{
  "n_kv_head": 5,
  "head_dim": 64,
  "vocab_size": 16384,
  "norm_place": "pre",
  "positions": "rope",
  "tie_embeddings": "early",
  "init_std_down": 0.0,
  "optimizer": "muon_variant",
  "lr_mult_o": 1.32,
  "lr_head": 0.0162,
  "doc_mask": true
}
Each number is 128 + 32 x the weight over its row's rms, rounded and kept within 0 to 255. Layers, rows and columns count from 0. The size above them is the row's rms in percent of the matrix's.

# layer 3 MLP up, 1280x320, rms 0.0705, rows 61-82, columns 0-159
size [ 96  97 102 101 100 105 105 105 103 102 100  97 110  99  97  99 101  98  99  96 107  95]
[[214 124 127  76 108 137 114 136 122 160 171 179 151 128 112 148 146 139 193  97 124 115 138 112 208 153 168 149 135 116 122 157 139 140 134 102  92 110 175 131  86 146 152 150  82 111 190  99 188  76 130  81 118 106 143 101  91 167 159 109 119 113 187 116 103 142 119 127 174 195 117  96 144 111 113 177 155 227  93  60 156 152 162 133  92 146  70 127 104 133 128 160  95 151 114  87 173 145 124  81  90 149 149  93 186  85 157 165 165 174 136 114 177 130 164 122 122 106 106 163 143 161  68 103 148 147 157 140 146 169 153  46 101 150 142 107 113 146 138  72 148 133 124 101 143 138 129 142 146 144 134 129  78 140 138 137 163  90 126 127]
 [123  88  89  96 108 157  86 135 116 127 175 143  86 106 101 150 119 111 138 165 172  67 132  54 135 121 164 170 148  90 139 155 125 162 107  94 205 138 123  93 111 190 142 124 139 169  77 166 139 156 133 197 153 110 121 126 106  95 125 116 136  94 118 132 130 141 155 152 130 143 125 122 110  73 103 131  42 168 126  74 191 160 149 124 135 137 107 140 157 155  96 107 146  72 174  64 155 144 125 119 158 104 137 115 145 136 160 138 170 130  77 169 118 205 129 114 109  62 164  88 127 118  70 151 111 111 183 121 125 150 189  78 160  88 134 158 130 113  91 129 168 162 102 175 152 123 115 129 116 153 151 138 149  33 151 127 109 123 130 155]
 [114  91 100 141 175 159 128 125  91 159 139 171 124 125  99 138 101 178  56  73 183 180 126 124 167 125  46 113 126 103  97  74  71 158 107 156 127 143 104 133  76 133 107  71  68 100 146  77 156 147 130 167 152 128 138 112 114 131 109 184 180 174 160 117 176  83 153 153  86  98 115 128 147 169  90 146 144 161 116 133 133 135 158 163 113 171 119 179 159 177 128 138 168 101 134 140 168 133 158 177  88 124 127 116 132 146 134 123 154 149 137 106 135 113 130  86  79  63 147 103  91 145 139 136 149 165 134 132 178  69  88  79 119  46 203 134 112 118 121 125 132  71 145 157  92 186 157 108 131  84 131 123 171  86 131 139 183  82 114 150]
 [178 121 184 139 173  75 120 116 128 200 101 183 165 160  90 146 168  76 104  65  93 129 173 168 143 125  70 101 170 191  88  88 117 165 109 139 110 137 121  70  99 139 186  80 169 158 184 117  98  96 173 147 113 108 170  86 105 134 139 142 170 106 140 135 160 127 109 159 247 127 129 104 139 110 121 125 100 140  89 124 109 142 100 127 139 102 102  70  78 129  82 128 119 138 136 159 140 115 123 137 119 131  77 160 161  64 121 161 108 101 191 169 141 137 109 157 132 106 107 153  60 105 144  74 114 108 160 116 163  83 129 142 139 181 120 134 137 117 177 107  90 158  99 181  88 154 192 181 157  94 113  97 105 108 111  98 131 128 115 113]
 [122  65  80 111 151 151 117  91 137 147 105 200 126 147 120 132 131  77 167 147  71 107 137 178 136 169 102 129 145 186 100 121  96 152 142 121 132 122  73 125 167  83  83 185  84 115 104  79 168  95   8 129 113 109 132  94 151 144 135 156 167 189  89 141 108 110 127 138 117 168  85  91 172 101 167 153  86 114 140 132  93 112  94  85 160  69 180 106  96 125 139 110 225 127 153 128 155 132 167 113 103 138 153 111 100 119 151 168  95  70 105 200 135 105 147 127 148 132 134 158 133 135  91 123 109 135 150 125 149  92 108 104 158 170 173 129 116 157 182 135 152 125 134  77 178 119 106  60 125 130 144  76 133 124 132 137 130 131  73  98]
 [136 192  96 157 136  92 117 128  73 153 112 109 129  66 107 117 185 140 132 100 105 100 117  63  56 131 136 146 133 143  94  95  78 146 125 143 101 120  85 179 133 139  95 108 107 157  94 106 111  94 106  67 111 118  96  53 110 178 104 190 137 111 101 112 199 100 121 171 160 136  70  96 164 188 112 147 159  99 142 112 152 116 166 162 102 163 185 147 131 177  97  84 126  80 130 165 147 101  90 174 183 162  54  77 113 134 190 149 125 121 145  89 114 137  96 139 134 118 106 137 167 196 138 120 151 103 152  97 125 114 148 104 125 172 165 100 116 158 100 161 186 158  90 142 141 129 183 216 132 170 138 153 175 143 143 137 134  73  84 118]
 [154 144  85  92 128 149 107  87 100 125 139 139 157 112  97 131 133 139 151 111 123 109 136 102 150 109  95 180  99 164 108  93  59  62 182  93 127 153 102  84 117  75 131 176 114 154 101 117 118 114 134 135 145 162 134  86 122 128  92  36 140  85 139 120 170 101 197 126 121 125 121  77 157 126 141 117 126 123 112  91 129  71 202 111 112  98 130 118 181 103  91 176 163 175 142 151 132 145 112 109 128 105  95 137 149  74 123  81 127 139 124 140 169 164  79 162 102 106 147 217  98 160  85 165 207 106 132 163 131 103 131 105 141  91 140 174 142 161 147 140 181  72 135 133 150  71 115 137 155  86 133 138 132 108 172 132 126 136 153 118]
 [126 149 105  94 121 162 132 174 175 188 153 172 117 108 144 104 123 102 159 142  89 121 116 163 198 167 147  91 167 182  75 109 185 143 114  98 153 175 106 125  97 109 170 151 109 153  76 186  93 126 119  52 133 103 143 108 108 136 106 115 130 108 195 124  89 120 141 112 184 146  78 171  79 142  79 123 197 113 167  94 102 109 131  74 150 144 101 132 127 113 139 148 113 121 155 144 139 149 167  47 182 147 124 136 146 152 103 146 111 109 111 176 127 138 139 202  62 172 116 129 153 134 104 129 118  77  92  91 120 128 110 128 136 152 146 130  95 129 154 148 111 127 143 163 194 116 141 125 137 146 183 153 128 142 131 149 145 149 112  99]
 [161 131 133 133 167 129 148 134 139 100 125 201 129 144 126 126 140 104 110 138 128 133 169 196 116 128 156 174 108 188  66  97 118 142 145 185 134 190 108 150 154 164  70 136 173 193 140 126 121 131  70 151 152 135 150 108 137 124 111  87 123 132 113 152  88 113 153 114  80 188 163 106 118 134  95 143 129 168 142 110 120 126 195 138 153 196 126 157 168 101 139 184 130 185 118 127 139 133 134 112 163 173 183 131  93  79  94  96 151 107  99 130 150 128 150 151 120 142 123 126 135 100 167 133 176  93  97 117 104 128  94  94 159  91 107  86 102 100  83 129 109 150 185 129 109 107  84 133 195 113 122 114 153  83 151 111  94 134 211 154]
 [171  99 120  91 112 104  89 106 122 133 133 133  76 137 126 149 125 119  89 122 136 117  95 147 140 139 133 171 145 138 108  99 133  69 126 128 143 164 144  67 172  51  67  89  54 109 130 106 114 135 186 134 167 105 184 159 103 162 127 103 168 105 205 105 120 146 174 122 114 114 132 125 169 152  65 105  87 153 145 129 151 165 164 109 164 120 118 151  96 119 104 115 182 117 127 113 205 111 132 150 134 114 122 156  92 146  96 174 166 100 165 154 167 151  97 149 167 119 169 203 173 125 105 104  74 131 132 183  96 132 143  98 127 140 145 121  94  97  43 122 134 139 130 126 112 139 156 157 159 100  70  98 147  98 149 137 133 139 106 104]
 [152 102 140 109 127 129 152  68 125  56 147 147 141 133 123 150 165 122 221 120 119 132  71  97 140 117 136 112 109 128 171 131 115 148 126 120 101 119 182  99 118 152 128 116 115 101 140 114  97 133 137 143  55 141 133 100 161 101 137 102 117  65 109 151 136 120 120 102 171 122  93 124 185 107  83 129  66  69  82 129 114  65 135 152 104 190 173 126 149 125  87 188  79 134  75 102 107 147 125  91 148  94 160  81 139 108 166 121 135 143  84 118 121 153 154 111 171  98 138 108 222 154  99 212 118 146 122 110 127 167 155 136 112 111 138 133  79 135 152 135 151 132  94 100 145 221 158 177 108 150 148 149 101 103 174 150 163  47 144 136]
 [154  71  79 100 121 135  74  48 124 119  79 109 131 137  59 180 190 166 185 109 117  87 152  64 148 176 150  76  88 138 152  55 102 118 131  84  93 113  71 137 154 168 128 156 123  97 163 171 159  80 116 112 141 100 175 155 119 140 189 162  99 129 110 166 141 149  87 139 120 128  69 172  85 161 134 140 100  75 142 138 166 190 125 163 199 124 117 104 153 127 173 124 123 111 168 116 125 198 131 162 152 138  88 111 105 115 204  41  93 112 158 147 158  99 153 122 105  78  84  89 189 165 202 128 149 101  69 125  92 115  98 100 142 145 130  90 104 163  98 120 102 109 123 127 102 144 210 138 152  97 122 112 171 178 156 133 149 158  99 145]
 [138  94 112 149 179 170 151  82 110 121 154 120 126 138  97 152 188 101 149  95 142 189 144 137 138 111 144 151 141 134 130 139 129 169 163 119 127 116 111 128  87 148  68 121  95 153 126 120 152 106 117 125  97 127 138 169  60 128 131  83  81 168 129 107 112 100 140 150  68 148 131 150 140 173 106 112 112  95 171  73 122 114 163 132 161 142 132 180 124 101 177 118 141  91 145  86  84 143 180 160 130 125 170 149 104 113 158  49 161 201  91 151 128 119 146 149 103 101  94 128 174 165 154 121 129 119  94 122 158  93  94 116 155  82 129 150 118 132 131  93 100 126 148  99 165  78 115 107 143  82  80 162 109 150 153 125 183 112 172 139]
 [164 149 129 104 142 160 122  88 131 159 177 139 150 182 129 100 166 111 120 142 122 152 122 103 134 182 161 116 128 169 136  65 129  98 141 117 239 105 152  31 185 143 133 130 127 147 114 174 128 163 136 148 147 128 105 130 198  95 110  48 108  92 147 106 105 130 172 153 178 156 123 126 127 112 101 163 103 215 105 113 127 160 110 163 140 132 102 135 161 105 149 199 126 130 119 167 143 104 137  78 138 134  94 130 149 154 105 160 179 148  94  95 132  93  78 198 120 168  86 113 123 105 126 137 106 127 130 188 146  91 122 133 127 132 138 120 117  97 120 178 135 140 159  84 109 115 191 157  71 112  73  99 167 164 176 137 118 129 122 142]
 [136 148  95 163 152 158 121 108 120 151  90 115  77 177 142 127 118 123  79  82  97 127 109 134 118  82 111 146 119 142 163 138 124 156 186 116 137 109 162 171  86  92 144 179 154 133  96 127 110 180 156 153 119 174 147 122 167 145 107 103 190 167  94 141 140 115 138 173  89 128 112  94 160  99 120 137 174  96 113 128 111 124 141 120  65 101  87  76 129 167 163 135 159 164 109 183 121 117 160 123 132  62 169 127 112 180 115  53 149  80  90 106  89 116 155 115 144 125  95 107 100 179 135  76 124 134  30 148  84  94 154 106 139 111 193 162 192 130  95  93 170 118  74  58  93  88 177 118  89  94 124 186 131 133 138 152 109 172  95 121]
 [ 86 132 119 128 101 179 145 133  93 100  90 106 187 106 124 113 145 136 130 111 137 127 115  85 166  94 141  90  64 142 136 146 130 151  97 118  96 157 141  98 183 149 124 210 140 161  84  73 138 140  89 154 163 104 122 164  99 172  83  99 123 115 111 148 158  92 138 132  91 175 104 140  95 186  98 166 110 175 107  86  79 113 131  84  81  80 123 136 129 107 101 147 196 167 152 169 102  92 147 116 109 144 129  76 146 147 111 134 128  94 133  84  75 126 124 127 142 123 184 151 103 138 182 152 146 218 131 106 188  65 144 132 135 154 109 121 110 112 134 146 137 143 144 122 149  67 105 176  79  86 172 110 159  73 142 180 134 122  39  89]
 [128 158 102 129 122 107 148 130 131 174 113 102 132 117 104  97 187 161 178 119 116 176 148 118 150 168 134 117 121 108  77 129 111 147  68 160 133 151 102  99 117  97 154 159 149  77  91  80 117 166 123  76  78 144 143 109 125 173 126 151 108 137 135 184 173  86 161 121 123  88 118 123 101 118 121 108 124  98 162  92 177 138  85 152 153 116 106 162 141 157  93  83 170 180 157  96 181 114 215 105 137 146  85 145 130 142 158 152 119 159 114  89 125 130 117 137  93 115 131 158 118  96 135 122 123 135 104 164 134 169 156 162  88 160 103 150 134 137 156 100 113 177 121  56 133 124 122 116  88 107 162  85 101 130 127  70 137 156 155  82]
 [122 185 145 101 153  93 156 145  81 173 126 130 137 111 116 107  82 114 135 112 167 207 135 126 166 132 170 115 119 157 116 133 109 135 160  95 183  98 128  54 124 111 183 149 126 137 110 184  89 128 114 146 164 116 179  73 129 148 141 166 178 130 129 131 155 147 120 108 122 169 126 165 120  61  92 160 174 110 141 134 162 112 113 116 171 160 178 121  82  96 101 133 127 115 113 121 116 168  95 126 116 100 122 144  99  91 146  89 117  80  95 130 145 132 168 169  67 151 135 128 146 159 203 121 128 126 131  98 153 175 140 120 124 166 148  91 153 155 166 208 125 184 140 107 114 149 149 124 121 172 149  53 153 127 113 107 138 114 137  98]
 [116 126 102 141 136 201 115 181  59  43 117  87 186 138 119 167 103 101 155 110 113 153 160 176 142 141  92 107 114 135 140 160 105 136 126  97 125 152 119 121 142 111  86 106 140 125 140 103 160  66 202 179 177 142 125 104 158 151 151 114 125 146 175  92 105  86 176 122 157  97 158 109 194 137 103 170 153 124 161 149 101 109 173  75 126 109 110 149 178  76 139 116  70 137 125 173 117 159  89  87 133 130 164 193  75 142 155 162 129 123 122 117 180 141 125  62 120  73 128 124 132 168 105 183 111  52 150 159 132 100 136 175 134  87 145 153 164 123 102 168 184 107 120  83 143 140 123  84 109 125 110  93 133 123 134 147 158 109 151 115]
 [143 129  99 110  69 124 137 137 140 200  81 114 108 103 142  90 101 100  97 119 176 103 126 164 104 185 106  71  86 121 172 135 150 176  97 127  89 107 108 141 125 133 167 133  91 184 140 150 104 152 124 185 156 135 177 154  74 165  90  67 141 131  94 204 133  53 119 114 161 159 127 151 122 171  92 147 108 100  87 132  97 125 156  95 142  75 106 109 139 138  84 188 145 140 172 102  87 128 155 123 141 130 128 109 149 111 160 141 117 147 118 153  60 160 119  99 181 110 122 152  36 130 166 150 138 122  92 110 132 148 121 135 120 142 173 149  62 132 203 133 135 130 221 150 117 114 100 135 110  77 135  99 109 135 165  83 149 100 132 158]
 [183 157  84 133 194  96 143 101 131 107 139  98  69 170  73 128 134 157  94 135  68 143 150 141 126 115 113  72 178 111  62  82 169 157 145 115 103  90  80 176  73 134 100 137 125 144 128 113 120 114 117 163 120 108 129 108 140 172 103 125 136 112 172 191 165 132 131 124 138 165 106 152  98 168  72 134 108  84 150 168 126 163 153  62 158  97  96 110 148 151 143  96 112 138 153 160 132 111 120 112 151 162 103  84 157 184  76  97 126  86 141 117 123 133  95 122 152  69 168 155 127 139 115 163 125 152 108  72 154 134 110 108  95 135 144 119 100 194 171  81 110 112 109 123 135 233 112 138 154 116  64 101 131 116 108 151  91 150  88  84]
 [156  81 103  99 217 146 120 172 132 135 145  72 168 115 107 119 107 167 159 121 147 106 193 118 149 147 124  96 125 112  71  92  72 114 146 144 152 118 148 130  83  87 162 140 135 160 180 117 138 108  88 171 137 130 171 111 117 153 140  89 215 108 107  92 158 162 147 204  99 160 173 126 116 131 160 151 107 162  84 117 109  92 163  98 117 190 135 121 135 155  90 144 137  83 146 138 157 141  98 105 137 146  98 133 120  87  79  75 140 144 183 112 119 114 108  90  63  87 197  59 126 135 179 152 140 166  99 170 127 131 130 115 138 111 121 144 137  65 143 175  73 135 162 168 125  70 169  94 149 149 138 101  93 160 139 132 136  98 111 145]]
# layer 3 MLP down (transposed), 1280x320, rms 0.0691, rows 61-81, columns 0-159
size [101  97 105  98 103 104  96 105 100 104  94  97 105 100 100  99  98  99  97  99  95]
[[158 129 132 176 162 129 102 113  85 119 114 121 155 141  37 118  71 107 101 157  94 115 137 115 175  87 101 148  93 134 127 106 126 157 123 155 152 144 130 138 208 167 112 169 158 172 115 126  99 153  69 123 120 132  99  87 138 133 121 130  97 155  88 113 141 153 141 108 207 128 146 163 131 139 126  59  67 136 126 131 177 111 140 112 148 164 111 162  91 171 111 135 106 194 111 132 120 160 124 114 135 129 125 131 131  71 124 161 119  93 149 142 125 162 112 122  85 135  74 105 156  92 136 130 102 115 109 187 115 115  90 175 123  79 144 132 134 161 158 122 112 143 169  74 139 101 162 106 109 135 134  93  71  65 147 185 122  79 125 157]
 [144 107 150 133 130 128 140 169 138  75  96 139 127 164 143 143 109 143 141 161 140 146  94 169 112 159 115 102 105 109 126 164 121 132 142 144 167 133  97 157 134 112  43 116  93  67 124 119 191 113 180  99 198  97 144 152 103 148 162 116 142  88 102 152 129  84 143 128 120 159 122  99 130 131 115 102 172 123 135 110  27  96 101 183 121 115 157 154  61 161  85 148  92 131 117 162 110 116 121 149 154 122 178  92 136 123 141 112  87 213 178 132 111  78 140  65 107 132 163 131 191  94 145 142 127  99  99 110 185 110  89 182  99  76 109 182 117 122 167  92  87 165 105 123 107 209 111  88 167 168 139 121  91 169 119 155 127  68 189 168]
 [131  90 181 120 127 166 195  74  80 119 138 116  94  97 132 108  93 203  68 134 200 144 122  75 181 118 137 131 134 216 145 106  83 123 108  90 134 152 102 106 145 110 134 127  86 180 141 130 147 101 107 145 111 122  97 119 220  89 207 134  88 121 109 122 133 161 120  99 155 149 118  83 107 157 110 100 115  92 160 146 160  84 151 143 214 113 113 121 166 123 144 104  69  90 145 127 178  66 164  86 151 159 130 132 150 182 137 130 178 133  72 106 178 142 161 119  99 125 162  92  87 110 168 113 158 143  83 115  89  66 147 149 131  84 171 140  79 121 156 168  99 169 121 160  98  90 147  68  70 167 102 104 111 106 149 173  99 146  79 118]
 [124 137 104 117  73 136 142  62 118 122  74  74 146 135  93 104 133 166 200 126 157 179 153 157 133 104 121 170 119 136 110  93  89  96 162 125 175 103 173 130 129 162  90 122 122 120  96 147 108 123 176 146 103 122 121  91 114 209  76  59 106 112 130 128 127  96 186  84 159  89 133 169 130 118 185 134 103 120 134 121 123 118 120  97 102 164 123 111 136 162 136 105 128 160 150 109  92 110  83 125 117 183 162 155 101 135 180 128 169 129 125 151 207 135 142  98 100  99 137 195 123 128 144 152 112 161 151 162 115 126 122  97 127  74 167 137 115 115 126 120 179 103  58 115  98 117  97 131  78 166 185 191 108 113 194 160 107 123 170  97]
 [141 175 139 108 174 128 101 117 113  87 121 130 125  88 144 169 136  52 127  67 146 101 147 131 111 117 121  93 125 124  78  60 157 144  91 118 145 110 147 125 178  96 173 182 140  87 166 127 110 185 180 122 152  87 186 162 135 115 101 194  99 124 145 113 122  57 142 148  74  83 109 154 137 119 116 142 179 134  94 162 148 130 166 165  81  86 171 170 159 155  94 126  83 122 117 111 122 125 141 153 158 150  78 136 131 113  95 126 128  82 105  88 113 125 151 109 176 101 144 150 167 133  80 130 126 113 138 141 137  75  94 155 118 136 103 157 159 126  93 128 108 122 121  92  86 127 180  85 122 161 182 144 181  94 145 234 153 106 102  92]
 [142  89 111 109 165 114 149 104 166 142 132 119 145  95  99  79 138 190 106  80 110 109 130 184 156 154 113 125 112 104  78 192 145 125 172 144 151 131  97 103 146 100  82 159  74 126 186 126  68 144 166 194 102 158  83 140 169 111 129  91 117 190 133 152  72 111 175 131 148 152  67  86 133 167 102 113  76  78 131 125 129 132  50 101 111 118 186 147 194 181 106 134  92 147  76 140 123 135 120 165 119  87  94 159 114 142 146 161 123  89 131  46 111 120  93  97 177 166 137 137 127 180 122 160 117 164  92 155 138 148 150 169 119 172 158 143  79 125 154 183  91 139 121 119 139  83 104 123 140 125 120 138 125 131  94 145 158  84 137 165]
 [198 124 132 170 139 102 192 112 132 121 134  69 140 118  87 149 120 147 130 101  95 157 155 168  91 109 154  98  94 132  73 128 132 148 125  92 153  91 158 145 155  77 166 133 100 123 128 149 114 155 166  73 106 137 114 148 144 130 116 111  90 171 127 156 176 136 146  94 129  87 114  73 154 167 116 107 129 127 106 115 119 106 106  91 141 126 136 179 111 159 126  72 148  84 145 197 170  98 119 121  93  94 132 126  89 102 139 121 117 139 150  58 176 141 137 132 187 163 130 146 113 128 106  88 172 150  97  99 119 123 149 145  68 167  65 128 175 175 206 110 152  80 129 124 143 129  64 222 129  97 166 116 228 119 149 114 138 147 126 100]
 [119 151 126 126 112 145 119 170 208 186  82 180 181  96 186  92  95 107 181 128 140 140 145 134  91 160 152  91 178 141  56 127 143 163 134 140 128 123 191 163 147 121 139 160 118 145  91 140  97 140 203  70 125  80 138 149 125 145 153 146  71  97 172  92 116 110 106  20 129 166  90 174  52 152 126 112 181 109 129 144  49 121 130  92 155 218 103 124 187  78  83 127 136 101 144 135 162 109 115  96 124  73 178 121 102  84 131 157  93 123 105 123 117 197 142 214 174 157 103 125 139 160 110  83 109  74 138 120  86 130 108  80 108 143 111  92 135 165 114  90 137 141 142 145 127  97 135 142 193  69  96 203 132 114 105 129 141 178  71 107]
 [155 125 146 113 111 160 120 160  81 116 146 124 128  95 114 130 102 150 184  99  79 105  72 142 121  87 177 121 147 143  80 179 110 181 124 125 130  66 159 174 130 150 218 107 119 144 129  76  92 163  90 107  57 150  77 121 144 124  85 191  93 124 106  98 106 139 174 149 153  51 147 162 132 136 120 116 141 165 106 135 154 129 151 115 183  74  93 100 180  82 119 162  96 120 159 134 148 106 167 102 170 139 140 171 149 123 144 178 122 185 126 142 153 103  33 144 106 136  78  72 130 114 115  87 163 143  96 142 142 105 150 117  97 125 171  89 120 134 109 120 170 160 129 154 142 154  93 121 137 151  74  94  90 125 123 139 112 140 119 197]
 [ 87  69  74 125 205 108 128 158 137 178 109 193 107 127 112 123 151 123 134 159 137 142 118 103 116  66 141 112 129 158 122 140  68  78  93 163  95 151 103  87 100 111 157 106 159  86 126 110 145  70  85 112 122 198  83 129  96  99 146  61 105 125 131 132 126 111 117 145 146 118 137 151  93 152  92 191 116 148 168 140 165 118  92 126  99  83 150 102  94 104 174 116 104 118 114  88 133 148  86 143 102 138 146 159 114 172 153 145 145 164 158 140 149 134 129 100 148  91 149 118 137  74 165 133 110 103 165 158  89 175 113 130 138 166 183 145 212 146  65 120 162 119  88 181 161 111  47  95  98 197 156  86 138 146 108 133 189  88 121 137]
 [ 91 100  84  95 119 132 123 142  57 210 145  89 205  95 188 130 136 168 103 133 136 103 147 116 149 155 184 134 126 102 131 153 125 162  87 100 113 138  98  46 121 111 204 134  66 139 138 215 128 188  94 136 126 117 167 167 110 171 106 137 100 153  37 124 159 151  75 131 125  86 129 130 174  71  89 101  98  86 149 174 116  98 192  79 105  96 140 115 225 167  87 144 142 106 106  95  87 135 136 161 166  95 133 130  67 144 106 175 103 145 127 123 131 143 106 163 151 148 163 137 109 140 132 161 104  71 169 147  84 119 106 138 105 155 146 105 151 112 117  80  68 104 168  81 118 119  99 127 124  89 152 117 157 209  70 118 134 121 132 159]
 [130 108 170 111 101  74 110  56  80 105  74 110 138  84 152 101 139  83 104 171 118 103 135 170 169 186  77 158 188 134  78 134  89 131 131 136 186 102 180  79 176  55 127 165 183 192  94 122 129 178 142 140 143 159 117 120 146  75  77 133 127 131  78 109 124 158 219  90 123 136 198 139 153 124 108  53 120 123 172 143  94 106 135 135 108 193  79 104 105 108  85  97 120 115  88 120 161  69 127 158 125 114 126 148 174 160 104 148 125 154 115 147 139 130 112 118 115 154 117 125 116  89 135 161 174 111 157 126 142 123 123 140 112 133 148 101  85 134 106 133 127 158 166 166 139 111 153 133  58 165 157 115  76  83 169 110 118  58  78 123]
 [138 180 111 152 142 122 125 169 124 114 133  93 125 118 146 132 153 169 141 128 181 102 102 102  97 117  59 193 111 108 135  69  90  82 137 142 191 130  91 117 165 174  82  94  64 165 162 178  95  93 127 112 155 157 110 113 123  54  96 160 100 109 109  80 161 122 118 119 123 128  81 121 101 170 147 153 195 153 166 135 127 147 115 120 142 139 169 164 110 120 157 128 112 139 132 139 120 146 154  75  86 151 126 216  95  92 149  88 123 115 121  85 136 139 123 130 132 112 172 166  97  95 113 110 116 123 129 122  83 143  95 127 137 111 126  84 121 196 154 144 104 160 168 137 116 116  94 119 100 186 172 161  90 134 120 181  76 196 100 140]
 [162  88 123 167 149 125  85 112 134 121 105  88  91 185 104 154 140 193 131 114 111 203 104 143 194 161 112 107 136 140 112 159 158 102 157 136 120 184 129 137 123 151  92 116 159 156 118 190 110 141 194 141 139 165 144 146 114 108 163 166  98 128 173 167 166  98 152 141 201  66 120  78 140 135 173 156 163 116 100 142  96  81  96 142  69  96 166 156 114  83 108 111 170 151 139  75 178 157 100  43 124 114  82 119  77  84 154  79 188 129  99  64 158 135 171 143 144 106 141  80  75 104 145 174 131 152 130  73 135  89 147 183 148 151  96 109  99 136  95  98 122 155  84 111 144 124 122 156  56 160 133  85 158 130 208 142 137 133  95  93]
 [132  96  54 110 148 147 116 147 109 121 174 119 144 150  76 171 140 131 134 177 116 111 130 172  56 156 137  74 144 147 118 131 188  98  76 158 119 150 100 129 135  62 114  86  50 115 108  72 146 133 125 151 172 161 147 111 157  96 130 153  98 151  95 139 166 129 146  72 120 132 144 157 130 159 124 165 124 160 151 161 168 138 131 113 117 124 130 133 164  75 103  96 125 121 127 149 117 122  94 112 115 130 113 116 147 161 147 104 112 134 157 112 135 137  95  68  92  86 141 153 143 103 180  53  86 126 109 134 132 174  89 127 134 166 128 135 131 148 128 138 123 135 168 171 134 120 157 109 140 134  88 138 114 160  93  82  78  88 138 112]
 [151 126 148 118 128  52 196 155 130 137 140 131 181 117 152 158  93 149 156 206  95 143  94 145 208  76 116 140 159 103 171 134 175 108 109  78 138 158 136 139 109 104  88 120 125 114 107 127 103 121  81 184 130 105 185 161 157 143 158 119 198 193  74 105 157  49 101 123 118  90 205 135 145  96 140  79 146 147  90  89 122 136 213  88 153 174  55 117 159 139 121 176 107 103 106 172  62  79 130 125 174 119 123 140 121 113 155 133 145 125 144 159 154 197  84 111 139  85 115 145 102  94 149 148 128 121 165 136 180  95  95 155 138 118 126 156 122 122 101 182  97 155 182  85 144 105 114 103 175 110 120 126 157  76 128 119 178 161  99 192]
 [120 137 151 194 138 154  69 100  98  94  90  85 111 143 153 135 126 103 141 122 146 142 122 151 200 132 182 151 124 136 106 209 128 158 102 106 175 129 202 152 146 124 143 170 127  77 148 141 128 147 151  80 143 121 140 171 142 183 106  84 105 137 147  98 144  91 156  88 150 140 137 108 137 147 133 156  92 142  91  61  80  95 155 100  62 120  81 126 176 134 160  61 202 126  89  86 105 135 107 103 119 153 153  68 192  91 115 160 153 120 110 147 171 108 147  87 173 179  97 149 133  94 129 130  83  41 163 161 119 150 164  97  81 119 115 139 101 115 124  58 150 135 149 200 103 143 174 163 122 150 124 142 103  93 151 135  80  97 147 143]
 [105 102 156  96 144 167 147 122 111 129 126 118  87 123 168 149 107 158 121  62 126  95 126  84  87 138 129 210  70 111 122 164 106 111 146  73 129 139 110 137  98 162 175 137 160 116  86 166 191  69 152 105 117 102 105 169 150  72  89 115 112 108 131 101 141 179 102  85 138 131 147  57 122 135 175  99  89 125 158 182  82  98 165 133 133 142  79  53 140  90 162 169 167 182 117 157 153 136 118 141 100 138 126 134 174 139 108 179 146 141 106 149  98 185  77  92  98 179 116  95 201 145 152 107 111 119  88 140 155 114 158 118 140 136 124 129 106 127 154  56 128 181 134 118 164 101 125 107 102 165 124 161 135 140 165  80 182  74 151  98]
 [112 184 129 162 108 148 115 120  80 118 121  91 115 116 161 144 134  89 100 145  97  80 107  76 115 109 133 169 149 159  99 118  99 147 109 122 159 117  45 165 131 118  54 162 144 142 119 102 136 143 161 142 114 138  63 117 146 173 120 133  81 184 107 145 208 117 132 101  83 164  76 183  99 143 116 152 126 168 142 144 116 134 102 145  84  96  79 124  99 161 169  66 180 154 103 141 185  96 147 130 106 128 120 144 161 107 131  77 140 110 146 103  62 117 165 106 209 112 156 153 193  70 123 117 108 128 213 132 121 138 128 148 155 153 147 119 124 107 154 129 108 154 116 129  97 153 101 112 108 181 159  99 164 112 111 112 152 112 145 143]
 [126  94 183 166 146 157 154 126 128 183 146  84 140 157 157 139 108 108 177 102  75 121 140 124 164 140  86 113 132 151 124  97  95 142 140 129 149 167 130  91 164 107  97 167  72  92 115 163 155 199 102 146  59 137  87 119 133  95 124 146 134 178 126  92  99  96 148 117 144  66 158  93 169 175 139 167 113 121 201 165 168 120 127 156  74  73  78 153 153  95  66 166 130 100 163 188 149 165 126 129  86 149 134 120 138 150 129  99 117 127 113 161 111 217 127  87 126  84 157 135 160 131 108 117  75  96 145 134 148 127  66 146  98 121  66 121 117 138 148 183 141 107 150 102 160  63 192 176 111 133 102  40 220  56 131  75 131 102 164 141]
 [178 143 155 147 104 160 160  82 113 123 113 105 129 129  92 156 163 179 148 131 155 151 132 122 118  98 122 139 114  88 196 159 142  60 161 185 145 117 134 108 120 111 130  62 122 143  96  69  95  82 136 130 112 106  55 105 138  75 126 124 169 117 120 133 186 124  88 203 112 114 128  92 154 125 129 126  97 114 140 167  41 158 100 106 129 121  82 111 119 139 118 138 147 161 216 131 138 136 148 121 134 143  77  68 107 170 165 112  81 128 146 173 145 102 149 108 157 105  89 143 210 195 198 106 156 103  90 104  93 162  87  84 182 123  97 155 114 101  92 111 136 151 139 149 187  91 176 111 134 200  92 130 201  89 100 169  85 117  96 196]]